Weights of a small GPT-style language model, trained from scratch on English Wikipedia: width 384, 413M tokens.
Each number is 500 + 25 x the weight over its row's rms, rounded and kept within 0 to 999. Layers, rows and columns count from 0. Numbers have three digits each. The size before them is the row's rms in percent of the matrix's.

# layer 12 MLP down, 384x1024, rms 0.0906, rows 209-383, columns 512-575
098:466485516518464529500480500549527474535485522473462537516540523518487495501527508503512504442490527501491507479541550518453508537482504503480448499506514485472528510502501494494521450508466544
098:497479560463459511520524508542498488502501501513510494538548498512493506532538504510503479496544511530524503471491494480478495456542500537498520516482472509497486500540529531477497492512508506
102:451489552487499501489508511538515518504498475477478487480491582514514505512511476496500484521510496518479505494454498483514471543485496471495485455522503502499425454528504499505485472509513503
099:506423506480516469498509492515438469516517494489501501473480472513467465497491529474490544527529488490505443524508494512545525481510508508476474515487494511516492537507447536509521483485529473
098:479541558479494508521500454529506526518492505506541528491514480460497476464492533508492491489484527464500445482548516490444465479475446499507483508512451521490489462469508469526494490471488519
105:504493488474477502483482492506500531495535513498514489487460535498521503498480484508488529509480471501480521457505498461538581525460557539504537496497507495524528469499516529511508487514485528
097:493496444531523523479489501506479482464486509483519528502462488545492512557528495536525456508510551502490482496513501523500466475501496523509468506498486543465509481501456471509513459523525492
093:468498489492501467481478468511498530473495491491520494436519502518515523488494516526511565512495538505486505507557492477529529489494477458508476501478448470495486476513527507544473510480451515
097:528512472495510500453438462501501506525499545510503548485477510510497504501549552466533492457525462525506481539474481509534485499496519504464494533550497517501533475514507481497509515501501506
096:532499543538473523520508531483493485500507512522470501436504546499485559519510535459504498481495469505534546453500524501534526516455488496489512477485536524464483534516520537567531485536505515
101:485497541492498494545498512444489524455505483564455503496511485548507534526469505503463513497501454512514473483452546472485480504514477488382523491447480502532507511512500495514445484505489555
093:518493464491527484507503524506488523519474515503467510481544475486475490484489512495487480493490470466495504519480481460498540522561541538490573477498544500503462534501520475459485486498498499
101:478525512486518501517518546488499525472499490503489507482520444448490535469560515492531499480446535501498497478508465519548479515556495526524505521498486522566534492478557517474464467500508501
096:523456513484559530504461494512517522523504496500504529475491501474494445507464525507493519487484531498483492476520492510503472529494545454523510525510498475480514497529495504494485531478499515
095:533509495501497479513537484500467542448489551501500501514494488474479477495518510500501492546531484519516467486547524548455484428435539469514542456479497547492480518542514488491500495520459502
096:498492470490476494455511482507493528501507499543495516501494471540482452498557470521513497518481474493549495543519525511481471514538529514457484496485557513509510524483510464520494493475487513
098:443493521486486502481480472483513473486498517459502531491462506468478506546540513493480531457481485472517522501453474489567537516495501548510462496504525477498499518506488501523539517519510462
095:516464488555528491502497502481506506531498491503469513517470498491504511488450502481506476513508501504484465451506501547482530554533501467497491530469498494508511495551502541477538520529453519
099:487520503509503471511483506524505504531510499512558484515513507509476489481512515460510509493533512483517465491507498511487502445520498541508491474504536516465513479541517507513495497449539476
097:505476494500487486525490498458537452495518500466445485516484525514533490511503479470487466508524542529487473494458485501497436519454497509491513457514475452521508541526504496470474473469472499
098:543501504492509477485503511510487479492496509488513518507440493531501507553554536488502465522502460518490488497499556496478480486499450554455507455494496519491525512493511458509489491472509509
098:456496481491489493475506491474534523492502537491472505537505511457485549512502485469515496500497478516488513518531531496472474520524505521501497488496496452489517536523453476495483530511516505
097:458479468508460488516483546561496519463482503488480503473441553492533539462520467447473507486527514508496459528518513504498449481540537489501510473503536480523517490513427496523519528505497526
099:489500481510502512510490492554514471520464504461498486497440517483532509447541490490478513458471529493487496480496492525535475520485529512462506496522522512494521494525515558486494504468537490
099:485527514502490511523512508511521536494496538496518551501489491509528514430504510489488541460516469468519446501504520500485522514528529466509482506500507472545537514488530465490487510493519479
095:439489431505493504507491503512517537495542534465506519548481472474520496512525508520494479490546525499458468545521468489465519465524493474486481453529491479529481496471469520471498494529495519
095:496494544499453498487547502503510487531521546504468514505488501553492499512484492486500488525559544539490553496485504470534519489477557476508489506481470454529493514506509521510510510496524522
099:506517544485525494504494496511502457481508492480539502512448528525478453517493502527513485538474497476527482493505507519504492539544540498464510481498487460517537530518495505517485529456518509
104:493463481486476533491510530512526475506529480485475513509482481531502535474482523534502493505525486525483522484488557491533508494523446499512520507492500488509469540497469507495499482502481483
100:477483471491490462520496498505489486525547495509522497533522518497494530513497479534522519534481494517525532521483537473487501487510460535486523437544478485475482504502540505507538466531465493
099:480519484558490480487501518505525514475508458522515503469496524499502486512496510481499500517519478544494463516520514437480531497483474483541490482521492480496520476568495466434499494513504499
096:543522539493527513485526476526503525507461492494468498480489546482497487538482477557455495508521527536463459501499498478506558485461512436553468443506496470484471519504491459486509503491478538
097:504478482542468506472496541483466487477488541485520496491481486481504491492511506511526499488505493505458475533531495482557510520546451471467423560505488499463527530502518501497480505522510512
097:454507473500526506493514523478514491512496490504490503466494500510502555502468494494446490522497483481471513526475471479447503469514481480506498530506536498508499533478473529504561466529495473
094:454473515492540476529491526480507461521496474506522541511489509515462485509490523471443499514452475526477521507552479553501550477481513506539460538481493510486504518475495522523530535483480469
098:541458481512483527502510510514524455509499477517511465563515464502525503520503513546485506518507535478455485506506501514505515515524501521452515504481505477501483489516453484495542476506522466
099:527487482464504467507495527490488500487436492474495540530541579491487483477524495436459512455508541511481450516515512511508473501491473474496462484509484494494536481514554518502490486549511530
100:467466508486463529523528491533503473501466532513517495510488465505503476541481466505511500508517495504490510544520475499495509506482513486497503466512518488484497498509474491501479472515487444
097:508519498507530550478505517532531528508499499477528498441493539480482481513502519537540498537552526508518499527486466453504482511489497491492515494511496515495498501499530514490454533472520505
099:493500486468502507525500508443520496517485461500516494500507520493514561477491517465512493499469465508513488498482432490497490480513491504491485475496474463524494473499479500510479534507508537
094:515463527513507504529500506446517517458496453533553524512505479505516498473475474539507475527464548518507483462534472532503505510496485533506502497470491479494496524488510483478530458493489484
096:516519482490495511533437557525516492552508482460477443412532521530520490507422447517515485505477508511469543487539565484556472496492503517490508466500507489490469473459472523521436466447495462
100:513529520517490520509496474524516486505534482527465522530522501573525531481507528512497488460465489504451547557504500489471544495460475497498514505510502519493525510511487523545493458497503513
097:442540444538504497525484512501467484489542460535508537481502473472505473527493470506500504472510521514501481532503533488546515513564520474484461493500518485459490490533486489511489485484499493
098:486463454462502516485481521491509488513530502490525519493497531535533503493549503531487495505510505532504485482538540483505484432465486516533509510552530460476499511554483506509482481488488503
101:528532471503556502515473518502482564504555525505494490499504527492509467519546489507497477516570488490498500504524473520536486466513464495517452508485520447486492480495486467502513481500489507
103:522515529514467486486528495540486446463454530518513458492506445495492522486517465524519456499471515523527489547494494556532488513465504535535510497480517474491532520504512514506506481430494494
098:548483531532523531521525488473491496478524470470517512499487483451466494477452488521512559502532470538506496512486447488506461511485499471542469491471452518493516486452488498470472507516535510
099:490481469481501494497533513517509469468522474508439542500478503536498524512467534513553543501495488541472513493489512528514500487494472518481475499506446466462516467502513537517497540568476475
096:518484472502485487488522494527484513479512493534496470526500495503474493476485487462507451512484483480468544512437534477498436508430489507526523524527499465455493479503472494506507490515505506
100:483494483529502534494475481504490477533500555483502476520492451477510468505451521508488544514480530514479490519486536479484491480536453504456474488528453478500533478495499482471488530507477518
102:465539515508524477506504479518508502470493485520420513489465443508513459485500512412515481477531533500484517508539485494498477520524534496490463518514517517486505482521499499458522522522505541
100:512509534484504491498469512522523511500514478481491479483521531485497527476493469462515503485505506472492499487494492510504500476475523502518477486458488507495473492483493494509530475515505502
096:501526555514524444475501455540477491529487495441467499499506481484496491495507521513512477500526494514502532520482464534469481500486556511506501507487526520507515471505519510513501477468495505
102:549503500475515536510457506476494509520479541492486504492499535510508504519520521504518426506472507481507518527493510497511475500482519499499505524473478531508480511463471518492487464513542491
095:490517515479457474511497498493510476474518455452471541472521490517493488476485520454506478493470491531494483507492475482541526504469510493515495484548498516534474499522486491518594504478460489
100:498467509524492503499482455502467467517473523490503497496502522533494463508492531508523502492502473496493504541463528504506518488532505437543467508480485478487531481546444522460531522521510497
100:487505541488474491549520485508494471547538523512517533512538479510485464479539470528475492476510464424510504502457476509489502462535480519455563496518532511520519472476479521477527510523434477
101:518497515572514545469479484489515477525516526507540488530495492485490485497494503472515508515507499506490458474478518523514489491519507481485507514498523492507489504476514533489508471511516529
095:496516523500492501469520506485480505485498514500505507470490470498499536505523508513496494523552508458507521470519508498501469523492500457511504502493530541525460520542553508495437505475506519
096:520542471503497502502504540515495512524499462475513486496504508480497524464501500539531556512541510520491533498487521485459518482518492495496496476507492483471472476542549482513504502501476524
098:509519527496478489481520508468499470545499493498515461500499509499522472519519485458484523507464501509507515462518504481490507489507499531491538500480508508456525474509455459491475502534475537
101:516499527523506473501515490545541504470479521517536500487457482450510461491527539504520501494483504482532463507522509502478514491536482487489501494499515483476482474491524546499535439488500491
104:495507497526506488482485499501534513537501496548478510474515468506501522488502480512574471445492474488483497490496524536485526469511509530461465508449487540504538474474512515518496464509522483
101:530493490515468517498466501529496514509558512483499501506509455533500501496493477485517479487517458477503483490491525482508533494519462493494498505508497485517466543477535524501528505506465495
100:517497495547537492506493541536487469512493450486467455509462505531506466440528509478536496495520497488523487500469496485476490534495525509504474487498486484505520509442518433536496526457487503
100:474536504510489532539503518474496522551542517556487465503466512435486507469520571500497506520501501512520522478516492562494494492484510454496499501539541459509485503524483491511495524467518482
098:473509509535478549490525489491492516481469512501474544520518489518524469461534563516530497496521544507498489521495493493535526514511492499515466537488490498554477510535495514521502503491469504
102:486522498502478503531501508448518540484477469507491477480482564523506525503516526476510498498515536506523482468453513530478469509492524463488515482466524508485512499471499504459508507541502467
099:517512506505514540528485489503470481522503485566525504542523491489527489542505500529470468491514503473503457496500506518477549462500462509481471523487497499487511466540502529468491480517463529
100:481497487436476498502487484474516478469526505513510508550547518507517491499483485510501463512504537440513491516520472483487528502499475512469488479545481479500481501503466561499465466494506510
095:467513530500492476492497511501522488526503492528513532533495490492502469499484528488490505482519487532469470516506501483479478505474509510508481509504513512501490528510494496470493499510515491
101:491514550557499505474504485467510529495476502500473457551472504536505507527490450498454520526467561516482564470455518487464465470527484473541518489511517499510485478500537488502519469503473500
099:515539529490506508579500528483517543528455523498524555483512499562490485500533513493502519475559493503485516492465504505564508486511466494478528500525469449467515535503483454526468489491509473
093:517517480525498543488520496492508497522524496503533481514506491524505512515502530512496470473480488479527504492502503503494475478476496485537493525496492495468503503513555506520479467518500514
099:519486485486499486515474517561469525499497494475555506503508485461513477490518470471472488508556517486506491516547484510459491450526484478504525529529510497524510488503510513482469503442513501
099:513496501510504483489494488479491535488525531489533508513521514543501497490498474530519498548514490480525490492501513498488506463505506488473520477508506498469485489507524437556521502452461531
097:502506519529500508484472539501474507460468506507488500534505488491508513548499475482524469550548522485468501488506475483512491494530539523501522492506514502448461474485480497467502526465526517
099:539497485523500486519519472486474510500506490454504455456558503454438491481511523513445498461482503489506530521491557548499475497466514526489525455527556514507505500489512525489524503528550484
103:501456494515491558475507483517491486475554504512523451509469503495498493500495481508541528507468472534527482497540487530421503502488532452531459487455500498502481511501505518500473512477486516
096:499496507458497540526504518539541485484556466506528486520520467506510513526523489548498508471462499489493510491478528503473517518487454484538481470512473532522506566473499488476481485505500490
097:471509472509507426481498513512463514491504484553531449502507514486497496495518459500472481477484508511519450494463488515483474515552460535505520465462546482487518469515466508504441532504467492
098:491487525505495514447520469488454514460483481486489512493528455456492532546504477519553542543507491487487496542534553564529485527502475477477478556524479494447509529483496556498492521524511486
096:511522507474490469513507532557499503479499505516547487499513520489519505467495486463523492498484535504516505522500495506511501499481487498495524505476492507506511525506515521475493486544519483
094:515518493494491506494515565496494525500482504510471545534539500493494504518519504511514510549487494527510511503512531509449475470526492504511506504550466545524514553480506481513490465462484503
098:482495503518483552475486513483491437499503475511512549449483495471476464470471507492489495498535463498512487514513531521462487510512529507512472511517514532510522518496474558468461488451515488
100:444507477462504490537543450533507492535484501510529482499472493481477498523508458503477509502467471470524496500501494499512491497484545456519493457493486495461546512476494527478531513474498468
102:463505512512506485527526506524472479479476483504521464510469471486502487475511516482500454488526538555476529473498509505464520495517507458529511499543456491496484486516518498540527550499528484
098:512486494530515506547451505475481551472505469496487515474506508447490460529514480522500500475492551490483521514535472534472493459521515488481445509505435504452473468502523495517471490527497535
105:497481515517477493464461545491480509535487494537501484515512511496495503503518467525556525464532473495505486516462453489505510513524468490514504455526482502519507480537521507476502437506464508
097:518476506515524530472514534513506511483483480495503508502498524485514500502520492542515463476466517493499465543457522485518473502511493500518429461480431469481506491506506510489520494486498510
100:543524504525536531541479543507473481500473484550505519555490556504488486472507551455501545460507510528463523491529506496491574526475483498522499492544504501493477494522511481476473480540505522
105:517500483525485500430508515499500485514516494490511455497491492484528475509490496548505496511517538482494492470507522509505466564500472445475512490502490526480491519469498518472478469471553527
096:483517495500504484524489515484483540492473506509517499521514438489463502461550483509464516486473534498515468486483530531484469513516528500478515494503503524514484486469488523458501502478473478
098:544468516541469496504534464513496473497499481521499479524484490477504495496480511514496487475461507495547472458477533529480479503517492547558450493528512549523513457535533488484541487500497529
095:493452477538524498510491514470512494513468475492546525490545512558459511512502524514502522513564502509489529528510511524491469529503461500539511471512491501500543492455476489463529477516484483
097:477473490467491495522512486492481493480503472495544487531523488532515492477491510482533512502534510467488495472499554497478465501543458503515502547492504466488511457504538513479498517500481507
097:480496531523453523513495478497499518505531506498511499506520467468485525464478524500508471511521546490499478507484517498506507527498513516518557489501496466504503492512451495469521505484464501
098:512523523537499485516440525510530506507529491549487496487498469487524520497507492512455522476503508497499535504486510515534540486452495456488504484519492550500472502470462471545497510502521514
098:535515528494480481547503553515535494503525501482483532512517516513513497489539486478538490477467515448504489521480538522487488511516514495523535487468498453501519501494484497517474535484501481
104:525465514487505492510478511527485518535497472507442472496466498505489472538518504465488459486539529471546523471542511484476440437545508490521514483499508470541500466520475510551532475512539505
100:485523517520487494523466466548484495505482474505481534496484465461517529480475485483538510530499460487462463492547509469533493526526499491490510501562541478466473509499538515479503522485396485
097:472488505475512505479546493522487476498519513508501531515441493515472495534515533516493547461514497538493520452486461473469490535484475487489506490519552500453487485491499517508498500536488493
096:505477516478536517551522503507463468517479498503525509521521495450494513465452510494520525535450504479469503472465478546545488527480494533501481504515485454474520470498485498536501515514473526
093:513483523533466491473491487461503494492517483499492493476434486455510461495534485505489508502532483479476465535488487517502479511503510469501517497568518514547500536471480486486527480447533529
095:532523528467515501483470508462488541505535457504534478467449516488524497503457529530524495516498510471492510482504502491504545508513456498555496514491525500494503483473509539504464485462501479
098:515504507489523512534473505506457509543492545515494507507482498556498490531494480472500510500520516486521477512496488519506464457556462515502532473509539505484524507508531477519480515470513481
096:498518482494529486510489443520484500528529459472493499448482493509489485513535476514480450525538479518524509500459479490556498500524506464479457485514563507513474467536482457489539482507481516
099:491479516500500530477483474510554520472469476472500520479506544496497553508517450478535491471523508483521493530455504511456462483539492509478514552502513506423513485533543494476532520507514556
094:457507479502501514461477522494517539485482500475512501513519522481520494531491512476513499487486500483526498509497498497486511531545465529508472505531501454459499499486481487485493528463484475
100:513519505494486530513548504488514516490550463511499509461486510491464505514524497446513553441517498506520535541482475534471445511490480519520460513492465507478498507457522534554513449503481495
101:472478509531526502475504470504518478502466519457484569533520488473508520509493518461489492519478458520509544498487517496505479468518520540508573514472473491478486533506457462487462506487472509
097:506468507484539565482490476460519531522508496485523503471534536475508490471508439494465509461515469470470462485521507511516516479487497455514490484496525497504523555510476518511481469494496531
102:475476564498490509485513530489509454516514505540480525475492525518511511485546508485498553531519489497487539503481517500478563509482499504489522440505472516531468486531482498460507505518485545
097:493453488518466438509459482499477501521470503494500560484462516500517478484515526497513482504486456582479439474503502477500466505494463505530495444485452497548496452505532504508525490515487522
098:481528495510500523498476477461524507463509521499518453462496497483483469519482522552504517507540518504500472536473516505511490470534473458484528498481523499455465498527488553513511496460488516
102:536520552486466524521507548524492496510487473501480484440502479493492503497525515444489457463457494487479542495492522491512468510508511498463489509479486510508492505508467492512479496454486481
097:532509510499508496502513478504506527540466498494514486514478474506496510478493481467508504514486512506493508469496511476478474510481479462480462436486570476486485493476488493483499464522554492
096:488483508503462505521505533537524498495503515471465511490520541519474524517527481474524481503523450531505484512483505528525510493521491473530509483499477502462509548521529496498504508513525503
099:514510503511495507511502543561547500493500481478570481476459523487532460490476477487496512496488495526487500493533501517467450555490477492453495528471545460509478499507495483466529513525468474
098:458501539493491504497465502469479465522551468528516519490501506474484514479533474488460495519481512453515466492477538491507476496533507535507470480506480474508480454500505503483538489496480472
096:453521477533461488534488565511491494514522532465478510486501484468476508512516510487523507489537493531519464493511491464496466465485566525459487481504466485526516518541498451495512529549503515
096:489476505471462536520510515552494444486501538502480550506528499511499532544553486507485526511526464493530465580531508477469461496513500499472493536507478494535476479523464547490498516509482464
097:449525481451522489543546495490504526486498522497519501496461537516509481434539514530435488526500461455462511500488498468509527467537529496489483445513491483485488473519508533477498483508482517
099:482450500483480496442457466470516504492482487472512511475490513518492521500465463505494462504505482507490479517504520496477494504543519547528528538484518509487487516541491517513526500510475508
102:499517505511492507517463515483479503470485453528527485508487509480531479480525520545482494508470501496529459475498504484524514499508466522494502500495504513504500486479503516527505451483447554
098:453497483506470532519469465503491502490499475536472536527479492497529479461491450518506508465513539492508514494491524502502518460543524463461529484493472505503503507513509479475518485505544496
095:488440493473536498525490541498485506542485472528501522451483522488482501482501526535512499513528494509517538537491535501519526463519509481481485461521504520459489493487513475506504494532523545
096:483497537517507445479517523508529506509569520531504458509541493503512516515472493500555537503461518507497482530458521504481494498460507527534515464471491484468495483537463514525534554545535499
100:487524528483501486453481475523528509523544483507478455500488541534491478473509450530550508505514515505508504474478502511505493495517418539524430495492509475502477474543507498556550473469454509
101:474509467470504488505501500476535504523496457489418494521502483516505508490516498497501489535466538495491503460509495492514532507508479481537473529530490520502488495497532518463469535466504494
100:453508516490465489543528526549503494498467513528459539479508482461468498503495479471469500514502490496502457530518464550528522492521499538490534466534509488506507514516543470484516546504498495
097:547476457521483470504516521508494518486520518532500502460516503492476537530524511497511519438505504519505579508497520512512533497533493544520500475494450518481535531503489502505438531504491487
103:498512567523503505517482514471486502475504538506510514490492484491495495516527474463451554517554517490482508504540472509448483510488433427501496513490506535482484509504508471524489476528475517
096:496499512486483491491486500519484497526565515502496544499531491528488457524501497543504477477465516499472510525460482503509503566497540544488454492546517489554516532480466492498443510492484500
098:500477501489513508508486496487518536522519501479455512547486517489501544518498495493502482453490515489463492491481524450501481505529552489515545488508480484494507538517486472445508489476517474
099:512510487483501445509514480497508525539506502480505499484507466454487493537480473485509490475514512471509484539489496487488485547485501527494499489467514472522513480522509510505505510549465498
102:480494498504487512486479512482483496471493495483510511501490484501508480499515512486524495448505539524474483466520517528478510530502477480492499488466538507508509517533445517498480512522492515
096:523519488525500462495518521491487529527554520483538547473512451495462465514511503487531470449514482504542540476495526528499478497475545487472505499550468513510503433482534479497499502497477520
096:502522486504464551488487481505490486517514472458444504494503494502516515466508499503490516486534497528503543550504500494507518511488486457494491474536480533490495533486476504533471542542512493
093:477458505442478500488529483515497503499513507493494459495464524519482482483493507467499511520486493482452530497415556491488527557458460499507488514477524476473487518519507515513487527479518497
095:492472488476486470536523525517524523527530461471496525465463536527489503509493531525493511504494479517516523506484478511529505478474477503464467514493514506499512502489489526476528481503492479
100:504478499470542498519498539456491488499508461565505510576520506489513496456477505481503555547479508444513437488502513468540512453478497488529464519488529486498483471476532536525501474500524507
096:527503477513472518503493557458485495504474481505484527460542488508489510518498503425451498509533526492502495456511496517498476509506492499482542458481483487534495468510478524491531488445517500
100:550482530498484517467514538540511504468496538487540445522458530487509546498443482477515497486488502527487500507489456536499462491487485527515472503516497468499518518465524469500538487471510516
097:523505476477508429515499527503483479480486495490466460533493485510498550516479480526470508486481508530487470514494455504485493505487521445491512517494476530447532503543501493480482480509487529
096:527482516549504469521497538492492508474510491463476488480497496480484515476456499516477458475470514502493502509539514488490481471493488464526532521476500453514486513495494473488532491540463513
101:509516490506548462559470486542511517509499532492454527521510525509501506481493500534518515518515520489486525518470454497510491543497511516539471507486501512551541488520484502519554502540464477
098:497514504540517493504536533500471483522524437521533444532520485506526527476485542441498481513507510479492486480494489494536477494498473447466488532466433492533486481477518478500532521475498541
096:463475472496511454487504507512500479510511509508488519473499510510507463502532532467502486544504456451488520498457451496508485500537462501503484545528491507534521531504496482481559479502513491
093:448508508486520504492495525509484541461473460496454496495440484509503503494479498514486530487521509491461493514511479534490450506475526482518508479497497519566485489483488529490490483455493502
098:466490503490526503476416511481490558490502515494483443511475540494506467464467516498455529500467496488490526460485529508513507457523499506502479507498470484553485488491477511486447479444485503
095:489517488528454459570518453507482513498491501435498511482458507478535486537535487462502511494487495453517475499472490523476501486452495486495484452504498479508546526469539514471503512506493498
097:534539514504487487536532541487489446510511517526508498518467505527521536520521514532508538467539507443475474501506537530531522524481462488497498515483489535515492506451468509461535511525500493
101:535520529490509478504484489530480503499525498485463494525522513497523523509504518487502514504510492517469539500507495518492521459472517511507483508488473503447499515522515511513505514498483481
096:530536496456510496485490521465513488563488476503490503517492488489519478521465516478536512507490517489488494522473464479486486487487489514498517527462534480453539496513492494498489493495495510
097:521462506528482481528486472500502509509471549523495517520512519481497473483502518505540486516537473512481560470531484484525494475489524507491507523514498466534480522484467499526543486509451479
101:493517457480498526530463498512475510488487520516428497513562468535491454509526500538467431494513488471503466508502479504519523472483481513493489504505457555526519485497503483474522523490476504
096:507526479535460525524493516499529497515468510512444489484540486506487514492496493468501481489515491515492467525501535499467512491533488508505470494484457453560483536469512518468524491502476483
102:500440509492517504481481487498509488475475540481481500454488534475534509500485470465520504539503501506502469491499559486519533547510511514495499536503475533475449551502495487514510496522509509
099:556516477483447502510546482548511512508497505469483440483480478477540498522521482490444484502499493471524526504533558487522510447448505518498488450483531503492513530482514528514502479523515511
097:482514529515463484563497519506469486540466497519490497447512480504522522517493468512531499495439535512500511528507476504499512529534534486506478515537573483517532487517469544464465524461512495
097:508497451507470450494538512478442523468476529513494500520484502458518483469489492515503485509527493541471509480496504461500473474484459504539469497470520508521469500500489502485465520507470523
101:550515462498512548508501491523480522507513482509511495512467494474488521549448523484544501526523490498528486548509497499532493511490456526555496504504495563487501509532507496505495527528453496
092:541488506504493462503523501471521502522478537505483457496499490476463489511513504439510489494498498524503506542492529509493494498475523507517504482485501506520519501521497527538491503522514507
098:467496493519492504465468518451474468538533504494488530463484498518518483531540531493510464526500517503509463507500437491515543480488531537504493513497520531495477476518514479499535484522474488
098:481471483458524505510504496482502497528461502512495499507483480484512535487477513506480492481507507487520453547521492499448485521519503521507525486448474499509474443484540498488496513525501512
097:497477497492501505477483517482495483477517512540477484524500539490476492474474480505477489490458495489487436462470500524502540530463506473548500537519531518486483536516492492514508495526481492
103:478512534527467512458493538517479545501523516503524527510498514532474481544472461503464462488480478538498485536471489474474436470454471531512510524500504515462479527487484481516437462516504527
099:533540527500511530470521479481455495485513491484472512521495502522508446487480505486543472506474514486540500483505495504481473463468488527427533506475444476523494520484491482461519499465545517
099:546466559524476517525503496500493455500469503501511483476524488453524481498517521476490512505537479484536541508499529503571523498476414470519507520511499517507507503501545543468539481492550513
102:519469511477538481498529499476513436512508414542571501521467529497500508518488480483493511490475520542514554488473515516502488517511467470468498468483487513474492521500537481467514496505471467
096:502483484518522480518514505530570498494498527507485538487498519488503521501463492515484482500481512533517488488540478506494486539497518474495485511493436509532516557484472490476492484463465483
099:485508454499518491497446492489514496512484446511488495510504482442528506468536546488521514466531530455512526482538463524469478490487514518486490493476494469488472486458506490524511457508494502
096:501500476484494517535492545524524546465454506467500508517532499475480424489490496496491498477531512478541521485527491490486483489520465483488564488499489502489513504476471499453514466519435500